Weights of a small GPT-style language model, trained from scratch on English Wikipedia.
Size: 8 layers, width 384, 3 heads of 128 (1 for keys and values), MLP 1536 SwiGLU, vocabulary 3053, 19.7M parameters.
Architecture: RMSNorm before each block, rotary positions, no biases in attention or MLP, untied embeddings, normalized queries and keys.
Training: a variant of SOAP for these matrices, 2230 steps.
Each number is 128 + 32 x the weight over its row's rms, rounded and kept within 0 to 255. Layers, rows and columns count from 0. The size above them is the row's rms in percent of the matrix's.

# layer 2 MLP up, 1536x384, rms 0.256, rows 965-1069, columns 320-383
size [102  97  98 101 100 112  98  98 100 100  97  96 101 103 108 103 102 101 102 106  97  98 101  96 102  99  95  96 102  96 102  99 104 101 100  92  90  96 104 107  92  97  97 107  97  89  99 104 102 106  89  91  98  93  96  98 105 106 105 105  99 105  96  97  87  95  97  99  90 100 100 106  99  99 101 101  98  91 105 103  99  99 100  94  96  95  96 100  96 103  96  91 102 102 102 101 106  98  92 103 101  96  96 103  97]
[[132  69 156 168 135  70 173 126  78 123  94 118 110  69 162 198 157 111 100 110 138 165 161 139 134  94  87 135 102 146  95 152 199  94 159 172  90 104 136  77 123 152 159  83 168  79 102 133 164  87 138 169  52 130 156 108  72  92 183 160 139 157 138 103]
 [164 161  99 139 127 107 116 142 161 115 145 110 142 169 169 108 153 157 194 138 135 140  99 137 116 132 140 170 124 145 136  83 195  80 157 169  82 136 181 134 130 140 174  96 204  82  74 110 169 131 146 106 114 124 163  89 204 123 117  98 124 148 160  64]
 [175 159 112 129 112 131 177 145 126 164 167 131 130 102 146  52 136  90 111  92 145 104 111 121 123  98  77 129 133 198 114 123 118 133 145 100 148 156 137 148 159 134 143 160 123 112 143  68 127 110 189 111 176 106 148 160 138  77  71 130 116  75 175 196]
 [ 76 164 158 181 186 106 129 120 146 163 104 161 117 120 130  64 143 171 129 150 137 109 100 109  92  63 129  99 135 161 120  99 131 124 121 103 139 115  74 172  77 114 158 116  70 106 173 127 117 153 216 114 157  93 118 130 150  84  98 159 137 144 130 114]
 [131 108 157 121 156 159 146 136 165 148 180  96 139 180 134 130  75  38 161  40 113 162 157  69 129  80 101 104  87  92  67  99  86  99 118 148 108 148 112 137 110 141  99 110 100 157 175 118 133  36  34 142 125 115 140 163 152 120  85 225 114 164 159 169]
 [134 131 123 101  80 182 110 115 135 110 100 150 186  53 127 174 110 141 115 109 124  72 113  94  74 116 113 145 121 105 136  95 167  98 103 156 167  74 152 175 116  92 113 143 121 140 165  99 108 181 107 116 158 175 121 129 167 164 123  91 164 134  88 164]
 [101 131  75 214 218 105 121 122 154 155 194 170 152 126 196 166 103  91 101 138 152 160 119  81 103 133 132 128 163 124 141 116 121 148 137 153 128 114 147 118 122 160 137  74 126 109 128 106 122 146 144 130 109 135 143 151 103 126 107 138 124 143 127 118]
 [175 178 165  70 131 145  60 152 131 133  84  80 116 156 157 163 104 129 135 112 129 219 130 135 115 131 186 103 132 130 118 109 117 116 133 202  87 122 160 101 111 149 212  41 165 164 133 111 163 102  59 134 202  98 151 126 104 110 140 131 111 116 152 140]
 [110  92 161 135 128 115 143 108 141 127 174 151 149 107 204  73 136 123 238 105  95 108 155 171 143 139 148 119 141  87 151 137 177 186 173 125 178 217 129 112 149  91 115 171  69  98 127 120 128  99  93 171  95 135 136 143 156 112 135 144 103 111 112 105]
 [138 142 105 171  87 153 133 108  75 116 141 140 128 175 126 129 130 139 122 124  96 117  78 131 158 167 129 121 161  70 126 154 148 104 138 141 129 129 144 140 112 115  97 121 125  93 175  83 121  85 148 146 145 195  95 168 146 117  86  56 102  99 133  73]
 [189 152 102 133 120 109 134 113 116 174 158 129 126 110  87 121 133 136 117 166  62 105 145 103 128  92 219 116  86 101 117 151 102 177 115  85 114  91 160 122 137 163 103 153 112 108 138 121  78 119 141 150 161 190 120 197 151 104 118  83 133 113 128 125]
 [144 135 118 153 167 151  98 106 118  72 162 176 115 118  92 149 158 136  92 133 139 136 135  89 125 156 122 156 241 137 114 157 142 129 114 165 101 107 104 114 202  77 166  95  91 185 122 147 115 168 130 161  78 126 150 100  89 181 115 137 115  69 111  91]
 [ 89 115  96 109 114 136 165 122 118  89 148 107 147 144 120 149 129 109 146 110  98 114 200 158 152 115  86 152 111 124 137 159 119 120 140 175 140 140 146 134 104  88 178 220  96 131  73  85  77 111 149 143 126 140 137  80 146 123  80 131  95 146 137 155]
 [143 135 146  83  21  83 158 103 160 180  81 125 181 161 123  97  98 115 109 139 151 141 121 115 123  82 138 138 111  94 132  92 113  97 144 147 151 120  47  70 163 163  94 158 102 129 175 130 130 160 166  71  77  77 108 151 122 214  96 126 161 174 113  94]
 [ 79 114 133 141 135 135 165 117 180  88 154 152  96 112 108 122 125 131 103  47 124 123 143 114 172 140 123 182 139 129 158  72 144 138 144 156 112 133  67 109 181 181 124 153  79 130 103 154 178  86 143 108 154 147 123 164 140 130 103 112  95 112 146 130]
 [134  97 170 106 106 133 132 119  21  78 104 141 123 103 135  96  99 151 104 112 104 120 134 128  96  69 130 115 188 105 124 148 110 144 126 134 115  81 150 188 109 150 157 115 145  77 116 150 175 139 152 126 140 132 133 140 132 150 114 165 110 143  98  81]
 [116 138  81  96  77 124 112 129  73  80  90 146 113 132 166  73 174 100 160  87 115 155 105  93 147  77  89 119 108 138 132 141 143 120  76 105  98 155 111 109 140 132 135 139  83 157  87 136  91 151  31 158 140 151 137 165 139 185 128 113 118 139 102 126]
 [107 108  99 116 123 151 108 121 134 150 147 120 130  79  74 169 158 113 161 115 115 166 185 129 176 113  78 179 159  81 175 142 163 141 189 165 112 145 113 137 101  72 108  90 118 119 141 135 151  92 127 122 174 115 135 146 154 143 183 115 148 169  76 115]
 [115 136  82 117 162 117 178 176  72 165 149 103 122  66 146 165 103 108 159  96 179 168 181 148 109 128 149 138 136  75  84 160 123 110 169 129 180 118 108 128 123 110 151 110 127  78  55  69 130 108 122 173 109 121 140 117 162 111 132 145 189 123 181  86]
 [132 188 124 176 139 127 108 156 150 158 145  84 105 122 126 142 133 141 114 106 143 140 103 147 154 155 183 159 132  99 135 180 156 129 106 177 177 175 148 156 141 108  79 151 164 148 208 116 129 107 148  70 134  86 160  94 167 145  82 112 149 152 165  99]
 [137  86 110 130 160 154 199 129 150 108  89  92 142 156 144  82  91 145 171  75 103 144 105 115  79 158  79 115 146 158 161  78 103  98 116  89 173 148 143  81 164  91 148 116 114 158  76 122  82  83  69 115 145 116 117 152 100 128  65 111 132  49 149 101]
 [ 50 104 122 121 120 112 200 144 105 155 133  82 162 149 125 125 123  91 120 131 166 136  54 134  97 166  79 113 106 149  91 162  89 160 135 156 123 123 144 171 178 146 119 137 127  95 111 127 157  69 133 142  94 118 116 131 127 102 108 183  75  63 111 152]
 [130 158 180 118  96 155 124 114 107 107 103 143  90 102  84 158 132 120 138 133 132 132 124 141 129 197 184  95 122  68 147 124  89  70  67 143 108 114 123 155 136 104 105  84 102 140 105 109  99  78 122 172 122 127 118 109  97 150 152 138 109  48 145 120]
 [173 163 130  10 132 112 178 192  89 116 127 176  80 156 111 156  94 126 146 120 114 145 204 166 111 132 206 180 113  62 137 171 138  98 102 133 143 186 135 145 176 127 143 122 177  94 120 155 121 120 102 151 126 149  63 166 132 134 110  96 128 233 129 140]
 [147  57 100 132 147  88  77 158 160  73 193 155  82 138 156 116 161 119 127 104 161 255 123 100 111 174 186  50 121 161 168 162 105 133 139  92 147 115 123 120 153 154 154 117 135 141 152 139 144 136 188 152 101 102 106 153 115 164 140 127 211 194 167 105]
 [141 160 119 162  96 102 121 147 141  54  87 130 154 134 150 135  12 144  84 138 126 198 135 102 108 161 138 104 123 112  86 165 138 103 113 178 111 126 110 130  70 140 184 105  90  86 117  79 177 121 148 175 124 171 149 116 104 171  99 181  91 118 117 134]
 [ 98 177 119  68 137 197 194 119 134 131  68 168 107 126 153 163 128 202 114 147 127 142 148 160 147  89 161 131 155 109 163 139 133 121 140 141 122 100  96 128 116 150 128 145 151 112 108 126 117 130 152 196  33 203 145 136 197 140  96 162 121 177 125 110]
 [110  34 173  81  92 117 144 115 156 136  92 130  72 126 130 138  96 142  99 169 180 113  66 139 180 172 130 113 122 156 153 112 121 164 147 126 173 132 137 100  51  83  70 125 127 139 133 204 108 100 196 145 120 119 133 168 111 162 109 135 131 152 125 129]
 [124 149  98 159 136 132 181 114 121 138 126  72 160 136 147 173 121  66 168 142  59 167  90 139 189 109 131 114 174  75  96 170  99 121 129 131 137 136 138 223  57 145 136 107 169 141 176 126 134  63 116 130 107 110 128 143 114 170  79 199 192 126 109 144]
 [144 101 107 149 150  90 129 136 159  85 183 135 127 179  90 138 115  95 118 163  92 144  84 121 139 115  83 129 119 157 182 155 155 100 148  90  77 159 127 131 136 131 178 111 149 103 149 153 114  90 158 181 122 112  98 113 116  61 148 123 129 121 184 195]
 [ 87 136 128 160 145 153 114 134  97  78  91 156 130 172 102 171 170 102  77 127  98 132 120 136  94 130 151 127 161 108 100 126 142  88 157 176 132 157  89 141 134  70 120 130 195 139 179  91 113 142 157 104 108 127 104 125 105 138 176  94 174 110 115  96]
 [144 152 122  74 163 195 131 125 102  99 138 152 126 182 147 130 132  70  94 166 132 159 149  88 219  97 183  91 184  93  72 168 161 147 138 185 127 171 154 142 146  98 171 193 148 100 123 156 188 135 144 137 133 145  88 143 168 128  80 112  87 159  91 155]
 [ 88  70 135 103 112 148 123 202 111  83  71  99  81 144 137 125  40 139 138 101  91 176  94 109 163 157 105 116 180 119 199 138 163 129 167 172  97 148 198 110 138 141 113 149 153 147 126 129  99 138  87 172  97 106 140 129 111 131 131 125 114 201  76  79]
 [149 134 130 130 108 148 148 135 106 153 106 130 107 116 170  42  25 128 149 136 179  83  58 142 148  86  96 100 160 100 137 158 136 136 184 108 141 151 152 134  96 112 145 162 104 134  98 163 190 145 156 102 125 125 122 116 199 101 182  85 175 114 169  70]
 [ 55 138 148  97  88 126 121  96 149  92 112 142  74 152 165 111 114 130 178 109 159 169 125 118  79 152 128  84 135 125 204 176 105 159 108 162 117 113  42 159 106 155 126 133  80 125  95 134 195 142 159 119 174  81 131 115  66 142 158  94  80 159  77  86]
 [107 139 123  51 110 128  96  95  87  99  94 123  90 160  94 207 137  94 116 193  83 219 128 177  92 137 128  91 133  40 139 128  97 121 185 150 116 181  91 121 122 166  73  71 154 150 161 146  79 119 154 136 222 109 147 103 131 126 110 119 126  92 147 110]
 [100 122 148 166  95 107 174 146 147 135 150 161 186 111 135  96  51  93 156 128 117  60 107 151 178 116 161  92 105  66  94 140 188 200  90 103 126 147 111 134 119 170 158 120 150  98 165 139 138 141 117 120 133 107 146 199 118 107 166  67 137 155  86 126]
 [149 113 171 160 158 145 161 114 132 133 170  79 139  53  98 195 153 137 165 101  91  89 114 131 188 101 109 166 103 155 129  75 126 101 120 115 147 116 140 184 100 124 161 185 186 104  87  95 111 117  51  54 106 149 187 104 154 174 116  79  57  95 118 131]
 [106 156 129 114 110 159 122 140 121 158 154 108 147 161 139 114  42 126 115 134 123 124 139 155 123 159  66 122 178 126 127 108  94  77  70 126 157  45  95 117 149 163 150 187 152  86 134 104  86 126  91 147  91 118 159 112  35 188 103  89 107 106 121 154]
 [ 64 149 106 132  95 114 142 107 155 123 143 161  94 115 152 133 143 115 149  90 111 158  90 124  56 114 129 107 112 101 165 158  99 110  88  78 114 109 108 118  69 161 130 118 129  72 164 131 129  66 155 184 130 101 201 101 113 124  26 168 128 106  58 121]
 [144  90  89  96 133 154 115  96 141 113 117 143 111 150 189 112 153 121  97 171 201 147 145 165  38 138 162 121 189 131 102 129 113 126 111 128 119 125 124 130 134  94  95 165 157 139  95  90 126 132 110 133  56  84 118 136 109 122 156 137 130 130 138 159]
 [136 133 119 104  94 152 165  69 121  93 135  90 122 158 101 164 112 206 100 140 117  91  72 113 111 116 151 179 201 130 184 178  80 145 127 175  87 155  97 123 131  74 148 183 112 145 151 207 173 123 133  88  73 146 138 129 188 125 118  99 133 145 126 141]
 [130 201  45  99 134 120 114  65 120 146 114 152 121  71  68 152 207  83 138 128 219 117 119  95 111 139 149 170 133 105 133 180 101 139 141 119 167 141 132 137 140  42 108 168 100 124 125 187 125 168 113 124 105 139 126 167 131 155 132  82  46 101 130 124]
 [153 125  79  95  97 122  83  94 122 118 132 106  89 117 168 145 134 155 122 134  99 129 148 171 141 180 113 128 125 135 154 159 147 133 120 196 180 178 143 129 114 108 147 165 136  70 105 161 123 198  84 129 115 160 107 136 108 153 137  95 131  94 165 188]
 [117 128 137 139 150  88 198 104 141  80 136 127 148 102 113  88 119  56 205 124 139 184 141 149 103 106 167 135 153  90  98 131  97 110  92  54 107 150 124 138 123 198  79  90 126  94 103 147 255 135 131 137 106  94 169  99 131 105 151 139 179 162 124 119]
 [114 108  54  63 143 163 147 155 164 113 114 167 112 177 106 114  38 111 138 147 104 177 151  83 105 146  59 143 110 159 125 137 144 100 104 118  75 106 114 165 107 119 125 122  74 109  75 148 129 118 168  98 137 116 160 108  88 106  93 126  75 108 144 152]
 [ 96 138 196  63 109 113 133 135 112 123 151 129 148 134 116 118  82 133 156 121 144 126 131 146 130 126 195 126 117 134 144 142 146 123  79  96 116 107 169  98 148 121 114 243 169 145 137 104  77 147 129 117 186  61 133 143  90  56 151 152 100 133 155  89]
 [166  41 129 111 106  68  70 142 144 123 181 100 142  86 135  36 152  56  99  83 137  94 108 121 138 106 114  79 133 145 141 144 100 189 105 164  57 136  44 124  62  93 117 139  76 109  86 122  97  92 141 146  76 144 145 107 193 170 105 105 126 114 121 205]
 [ 79 137 141 105 176 132 149 145 100 133 125 127 110 162 139 146 124 160 126 148 149  46 154 140  97 152 121 112 128 118 143 164  66 145 105  74 144  97 144 101 117 163 133 108  80 145  80 158 101  74 110  80 161 113 117 124 138 101 118 210 106 102  71 112]
 [126 100 108 170 194  98 123 102 154 175  71 162  77 149 126 179 158 194  93 147 176  82 151  88 122  78  76 148 146  98 127  97 151 171 184 152 144  90 153 112 148 151 139 102 113  82 129 149 115 148 101 136 111 134 167 141 156 143  96 132  92 138 141 148]
 [ 90 128 177  99 127 115 216 116 147 122 111 136 143  98 191 116 132 119  70 135 155 134 106 104  93 135 110 118 152 149 109  97 143  92  80 123 104 106 106  92 111 120 131 171 136 128 139  77 116 115 154 150 175 128 178 154  74 138  83 118 203 112 140 127]
 [143 138 140  91 134 136  49 158  56 196  95 126 166  84 157 134 132 102 170 140 135  92 160  71 130 127  99 117 103 126  91 153 163 151 221 147 200 128 130 112 159 104  78  92 161  83 120  93 118 127 140 130  68 133 134 102  76 116  98 132 162 152 135 118]
 [153 139 154 121 170 128  92 158 138 137 167 152 116 155  96  96  60 161  87  59 155  95 121 181 157 139 129 129 124 145 195 174 110 135 141 139 103 130 154 129 157 141  87 159 130 152 109 140  68 146 199  83 123 101 130 153 153 103 106 141 147  97 104 104]
 [131 169  97 121  96 151 136 129 100 164 144 163 108  94 138 107 176 178 206  90 124  89  71 129  68 131  95 126 140 124 154 144 131  77  98 133 186 113 106 135 135 109 150 158 165 165 143 181 122 173 129  96 211  40  55 100 182 219 147 148 146 147 140 119]
 [ 90 184 125 175  78  80  73 125 138 188 117 100 139 165 158 119 131  97 123 136 132 180 138  97 103 140 213 130 136 176 165 141 119  85 132 136 107 118 144 157 125 123  93 178 135 170 125 118 120 104 161 122 113 115 130  96 143 163 214 120 155 150 156 143]
 [106 121 156  79 138 133 164 182 120 131 111 134 167 169 149  94 117 156 111 142 140 128 152 122 110  92 128 112 149 158  52 129 113 152  85 137 149 197 122 115 154 105 138 118  95  68 148 177 184 144 161 169 127 161 135 106 126  96 132 156 126  93  79 169]
 [154 141 113 120 129 181  77  77 164  64 153 113 151 116 178 163 108  70  89 110 160  84 135 139 173  82 106  70 162 147 116 136 138  79 186 120 171  78 155  93 105 194 204 112 103  95 112 114  70 115 109  98  85 112 169 155  94 101  47 131 137 118 161 138]
 [ 95 139  44 145 111 132 133 139 170 138 178 154 126 128 103 145 159 108 141 108 182  98 153 106  93  94 118 159 151  90 162 137 118 146 164 124 129 111 101 118 163  84 155 132  99  95 188 106 109 135 104 153 117 169 129 194 111 127  87 162 205 196 141 100]
 [113 118 140  67 164 129 138 130 140 151 122 111 164 118 142 100 129 149 149  93 126 151 112 126  77 171 128 106 125  78  82 152 134 175 111 177 158 156 156  97 134 102 148 107 154 131 133 164 183 130 141 157 190 111  81 187 108 177 178 157 124 143 115 127]
 [149 117 116  54 127 141 119 109 134  97 138 106 150  85 173  84 106 209  97 138 209 161  65 120 113  37 154 187 164  92 104 139 158 124 123 123 166 143  85 116 139 105  68 119  93 114  89 163 126 175 109 127  41 113 159 132 161 134  99 134 116  79 108 154]
 [152 106 143 150 158 139 118 131 152 122 168 129 141 215 134 143  79 141 139 135 119 111 131 101 154 157 116 111 125 112 169  88 146 127 111 145 139 141  75  64  66 134 169 144 190 101  91  79 176 170 110 195 162 118  65 152  94 127  97 135 149 125 126 188]
 [ 98 107 176 142 128 116 172 136 139 137 118 199  89 163 130 126  94 151 175 139 123 112 127 170 182 154  88 164 119 132 129 144 149 151 155 106 107  92 126  66 140 156 112 155 122 147 127 151 131 104 122 121 164  85 140 104 122 104 181 133  91 167  79 115]
 [100 113 137 110 126 113 173 135 148 161 101 128 120  56 104 128 105 164 153 121 105 194 124 110 131 133 142 119  83 204 148 132  89  95 151 130  82 107 160 123 142 169  75 174  78 155 150 127 159 104 115 121  97 175 180 115 128 161 144 223  91 167  88 162]
 [ 87 108 187 134 135  57 135 103 179 159 135 161 153  97 123  60 117 145 185 147  73 130  97 116 180  77 124 109 165 129 120 147 105 123 129 147  94 109 120 155 109 113 119 162 160 147 109 156 138 105 156 122 195 141 145 151 150 168 137 142 156 137 188 155]
 [133 121 184 151 175  81 168 169 158 137 118  85 106 142 151 142 117 108 176 100  88 140  72 119  98 143 140 111 122 107 168  96 144 112  66 154 141 110 141 154 173  74 108 130 159 118 127  99 146 118  56 243 156 164 153 182 148 138 153 107 115 128 154 162]
 [119 124 147 137 126 139 108  87 109 164 155  90 187 107 145 119 137 145 163 107 175 162 134 136 130 120 140  99 152 116 112 117  86 126 164 101 165 145  45  92  81 168 160  75 159 152 165 125 116 120  86 147  79 135 151  67 133  84  62 133 126 153 125  97]
 [101 122 132 116  89 148  92 138 117 172 109  93 121 133 150 165 106 124 148 153 119  65 138 123 140 132 102 129  98  96 148 151 161 102 144  86 134 144 131 137 109 155 119 109  33 130 111  87 114 146 120 179 156  63 136 113 159  85  97 110 132 140 138 138]
 [126 154 113 159 108 187 134 125 115 112 111  48 126 185  19 103 190  86 149 142 148  96  96 182 150 130 169 142  95 111 140 125  92  90 142 118  99 124 112 104 139  52 186 154 195  80 121 191 121  68 171 129 159 124 121 131 130 133 106 100 120 137  92 121]
 [168 148 140 123 145  99 153 148 158 128 139  79  73 162 134  64 101 156 141 120 139  93 157  93 124 120 108 162  78 125 110 134 144  90 191 139 162 128 105 139 116 151 169 120 191 142 113 139 134 170  95 150 135  76  85 130 140  91  79 110 137 113 149 145]
 [ 79 101 100 182 122 138 128 154 135 139  82 112 154 185  65 109 129 106 158 134 107 127  69 128 163 136 121 115 162 138 102 149 159 132 114 122 139 108 194 104 114 141  99 110 135  95 130 189  86 124 151 130 172 108 155 116 116 101 143 117 129 119 168 121]
 [111 147  87  85  89  82 122 106 131 129 136  96 134 114  55 114 133 128 139 130 144 138 158 130  49  97 122 145 149 103 183 153 136 165 119 125  85 131 108 117 135 143  73 127 120 155 169 128 146 122 146 130 106 158 157 152 121 124 167 113 109  84 211 160]
 [161 179 108  77 175 124 134 146 141  86 120 117 120 138 138 182  94 165 131 136 177 121 152 135 128 120  86 169 103 120 164 106 126  76 176 127  94  98 174 138 140 119 130 125  50  50  77 161 129 151 137 105  98 159  84 131 147 136 113 187 172 114 144 101]
 [ 92 118 103 161 152  81 158 107 143 110 106 100 128 147 100 181 168 159 133  99 129 122  95  57 111 137 133 191  95  88 130 162 134 159 153 183 157 118 113 166 207 178 125 126  86 154 179  85  77 174 137 137 126 140 100 143 134 151 123 112 136 178 135 168]
 [174 114 113  84 115 116 163 157  86 127 126  97 119 131  88 108 129  79 159 181 145  66 136 140 133 112 139 159 108 201 133 135 120  93 175 100  89 118 188 138 138  53  91  98 122 174 161 185 162  99 179 127 100  91 142 152 160 128 124 164  88 105  83 138]
 [ 89  53 119 103 123 107 209 151 124  90 100  65 158 134  81 150 164 121 116 138 124 212 120 106 178 122  93  79 145 109 101 103 178 194 108 104 118 129 159  95 138 145  71 103 110 134  81 165 132 160 127 114 149 132 184 130 120 111 113  97 123 158 163 121]
 [166  94 128 117 108 127 109  93 126 123  85  76 155 147  95 168  94 139 147  64 118 152 114 151 154  99  96 171 177 150  44 116 162 139 166  86 127 102 114  97 130  84  93  95 166 103 103  98 120 141 134 125  97 133 129  99  69 168 182  99 161 110 134 110]
 [ 60 147 137 158  70 146 148 118 160 124 156 153 134 140 152  56  80 163 114 164 134 195 127 147 109 121 183 108 109 129 118 101 103 167 140  57 143  68  54  92 147  74 157 144 127 147 150  22 149  94 138 114 129 115 133 107 146  89  94 176 173 105 129  73]
 [117 123  92 193 108 123 110 120 155  71 116  67 147  86 117  92 197 131  85 161 173 136 162 127 132  92  43 122 116 124 116 182 118  92 121 127 152 121 101 130 126 198 133 169 140 166 104 173 145  92 156 112 116 157 103 172 152  86  94  94 163 107 156 117]
 [157 135 170 136  96  60 157 151 144 114 126  97 124  72 135 138 168 164  85 157  74 157 159 157 136 183 103 132 121 162 121  99 104 101 138 123 180 159 105 131 150  98 166 145  89 117 168 106 170 123 167 150 138  67 153 132 110 184 115 150  82 123 138 111]
 [125 102 127 112  93 157 131 128 119 154 115 154 165 163 160  58 129 124 106 118 150 143 119 115 122 109 120 141 104  84 133  86 114 111 125 191 126 120  85 117 120 103 123 149  55 161 144 132 113 154 162  89 125  71 183 116 133 139 126 212 191 147  97 150]
 [140  84 148 121 101 130 157 138 132  95 144 190 108 131 121 172 115 113 158 102 153 133 125 222 107 126 103 138 107 152  90 155 129 180 141 123 170 130  76 108  61 156 145 153 149 157 120 114 157 141 119 130 123  98 161 150 121 121  95 162 147 168 190  55]
 [128 159 129  66 136 116 130 147  98 151 124 113 121 150 104 130 194 107 100 113  98  66  91 151 108 117 180 129 138 134  74 121 120 131 124  92  84 189 148  98 153 147 102 135 103 137 133 129 116 111 120 168 125 162 142  93 138 132 144 173 104 108 149 104]
 [ 90 119 109 106 156 138 117  83 182 166 106 132 120 127  89 132 148 136 125 112  93 116 107 120 122 154 175  90 152 154 108 125 148 145  71  90 117 148 143 145 122 140 138 126  87 109 171  55 118 159 104  53 161 158 107 161 132 168 123 178 130 167 119 107]
 [147 179 135 121 114 147 131 137 164 129 195 155 136 130 123 173 109 147 127 123 127 152 136 126 103  95 117 164 119 126 132 103  79 163 105 153 148 183 113 111 118 152 105 156 110 178 131 102  75 144  90 155 113 140 144 137  92  96 151 136 113 135 106 101]
 [138 159  81 169 165 187 109  67 142 113 152 110  74 118 153 120 172 149 100 125 133 143 143  91  98 142 155 123 129  72 102 159 147 129 118 136 166 154  72 141 110 132 142 128 189 155 133  77 162  77 167 136 126 145 168  83 158  99 112 132 120 134 127 116]
 [160 112 128 127 136 164 115 162  94 135 183 104 122 173  77 152 151 161 164  81 120 161 138 134 139 135 107 139 168 128 111 127  65 121 147  70 117 105 111 145 116 163  89 115 158 102 151 125  40  85  83 151  92 163 122 133 132 179  94 108 122 122 149 109]
 [203 187 152 135 135 185 102 132 167 103 112 102  86 130 117 139 120 138 145 112 115 147 161 125 114  98 146 177 143  88 117 135 109 131 124 150  78  86 135 174 139 125 173 164 151  98  80 179 138 251 111 187 176 124 165 180 137 189 115 138 139  95  92 156]
 [187 170 147 139 154 128  86 184 112  86 120  99 118 109  82 159  72 133 105 118 110 157  37 133 178  83 157 135 153 137  68 127 106 183 111 104 108  73 167 135  74  80  93 147 133  63 118 122 156 133 149 104 191 115 143 130 116 102 177 101  86 147 142 128]
 [137 139  88 145 139 181 166 143 177 149 151 198 133 149  77 157 136 128 121 177 155  74 147  89  96 152 137 122 110 132  63 116 146  59 107 176  68 136 132 160 176 172 121 174 138 137 163 141 141 151 135 158 166 172 139  98 108  87 104 187 118 179 114 116]
 [ 99 103 136 170 125 143 163 167  97  73 151 115 118 146 138  74 127 145 142 105 104 202 160 118  87 111 159 145 163 214  69  84 193 163 130 109 119  53 173 138 152 124 109 154 147 125 117 124 124 160 150 169 149 138 135 153 120 152 131 140 146 112  97 117]
 [ 92 158 117  76 126 124 195 105 122 210 101 143 127 132 150 147 121 105 162 161 138 119 133  56 128 121 171 162 108 130 167 152  87 155 153 107 143 126  96  98 122 163 187 100 108 119 122 177 118 126 151 171 141 144 113 143 144 116 145 137  97 164 106  99]
 [101 110 127 125 183  87  85  91 122 155 145  89  71  90 195 209 154 122 105 143 106 131 141  55 173 170 129  87 145 194 196 159  97  95  92  75 127 124 184 128 137  65 109 108  90 132 103  95  98 185 120 158 126 154 142 143  79  86 139 176  78  80 133 132]
 [157 151 101 144 144 126 141  85 147 127 105 166 153 100  80 142 178 169  61 161 176 150 160 101 201 183 158 158 200  80 109 120 168 137 118 132 121 176 186 152 116 140 142 170 106 118 185 147 135  94 171 142 137 130 165  97 132 152 156 137 121 117 119 115]
 [ 77  94 160  64 130 162 179 131 135 100 107 118 139  94 139 176 115  80 149 160 131 129 118 156 121 104  96  72 162  91 127 134 172  50 126 152 101 197 138 161 102 144 209  75 147 151  97 153 224 120  97 120 150 158 128  86 150 103 114 126 111 165  84 167]
 [126 139 106 122 102 122 133 204 136 120 129  83  72 107 135 172 114 122 101  73  68 187  99  94  79 101 182 131  99  70 111  64  78 143  49 138 136 115 110 141 103 101 196 130 196 192 145 142 139 158 138 118 158 161  52  48 129 146 118 123  95 155 148  99]
 [149 170 138 130 134  73 138 144 144 121  97  97 121 142  57 134 161 165  71 143  84 155 125 123 130 156 157 156 170 123 111 138 135  79 112 210  99 121 112 153 124  79 157 130 169 108 129  82 139 129  97  92 126 147  92  97  91 144 190 116 150 148 167 122]
 [124 111 125 110 181 103  82 108 139 154  86 169 164  94 162 120 154 141  72 128 178  83 124 113  93 152 145 136 124 138 165 110 149 126 178 152 110 103 169 137 150 145 106 177 142 137 175 170 145 142  42 105 112 161 125  82  23 104 103 128 128 118 164 130]
 [115 139  76 134 106 136 127 140 129 114  96 202 158 109 120 112 156 120 134  57  58 154 110 151 121 153 104 129 125  93  73 112 104 168 125 198 110 100  68  53  99 169 122  98 129 186 106  87 142 107 135 135 127  84 129 116 157 168 104 145 121 125 102 146]
 [130 146  76 105 166 144 145 124 121 135  93 176 158 126 177 143 135 123 145  55 156 132 130 147 111 112 152 182 182 125 122 144 114 105 100 128 123 128 149  76 136 135 118 136 169 102 102  88 123  54 165 173 157 106 150 125 110 202 111  65 172  86 149 146]
 [184  72  95 119 107 126 143  84 161  74 171 150 125 119 180 146 117 198 147  45 195 113 127 198  94 184 130 146 118 116 155 204  93  62 137 159  94 159 139 124 147 143 143 157 158 146 119 145 133 155 159 148 117 106 134 150 124 138 118 135 116 111 115  93]
 [133 126 134 111 137 154 157 114 158 198 170  66 117 183 128  82  83 126  77 126 108  97 149 150 135 151 160 106  99  93 218 107 105  92  89 117 130 122  40 207 111 120 128 137 131 126 141  94 132 126 119 139 159 214 185 130 139 122 104 148 170 103  93 126]
 [211 172  77 159 165 105 134 109 147 148 141 159 160 137 124  92 113 111 121 125 101 157 188 150 153 120 144 102 113  98  96 148 148 132 175 125  49 186  84 135 150 118  86 123 119 161 111 123 114 146  88 145 123 106  99 122 112 133 117 174 176 146 139 129]
 [ 68  99 118 174 127 120 126 156 149 113 118 104  82 104 143  87 130  98  93 193  72 112 137 158 162 160 137 140 145 131 131 128 162 176 150 152 138 171 153  94 103 133 100 126 132  84 116 104 143  82 130 157 163  91 109 160 120 142 114 101 148 135 162 143]
 [122 129 137 117 131 136 100 169 218 113  99 103 109 171 139 179  75 141 151 145 113 160 187 110 157 168 161  96  84 148 160 128 134 122 141 109 133 106 157 195 169 135 127  99  93 130 150 135  98 123  63 106 131 155 120 125 126 164 165 113 121 108  88 181]
 [109 191 197  99 137  61 198  78  68 179 180  45 145  99 102 134 153 104 108 146 168 132 137  95  97 162 126 176 191 142 126 164  98 159 140 117  81 105  96 150  59 142 122 132 112 127 163  76 112 112  92 106  99 118 171 143  89  72 193 131 169 125 109 121]]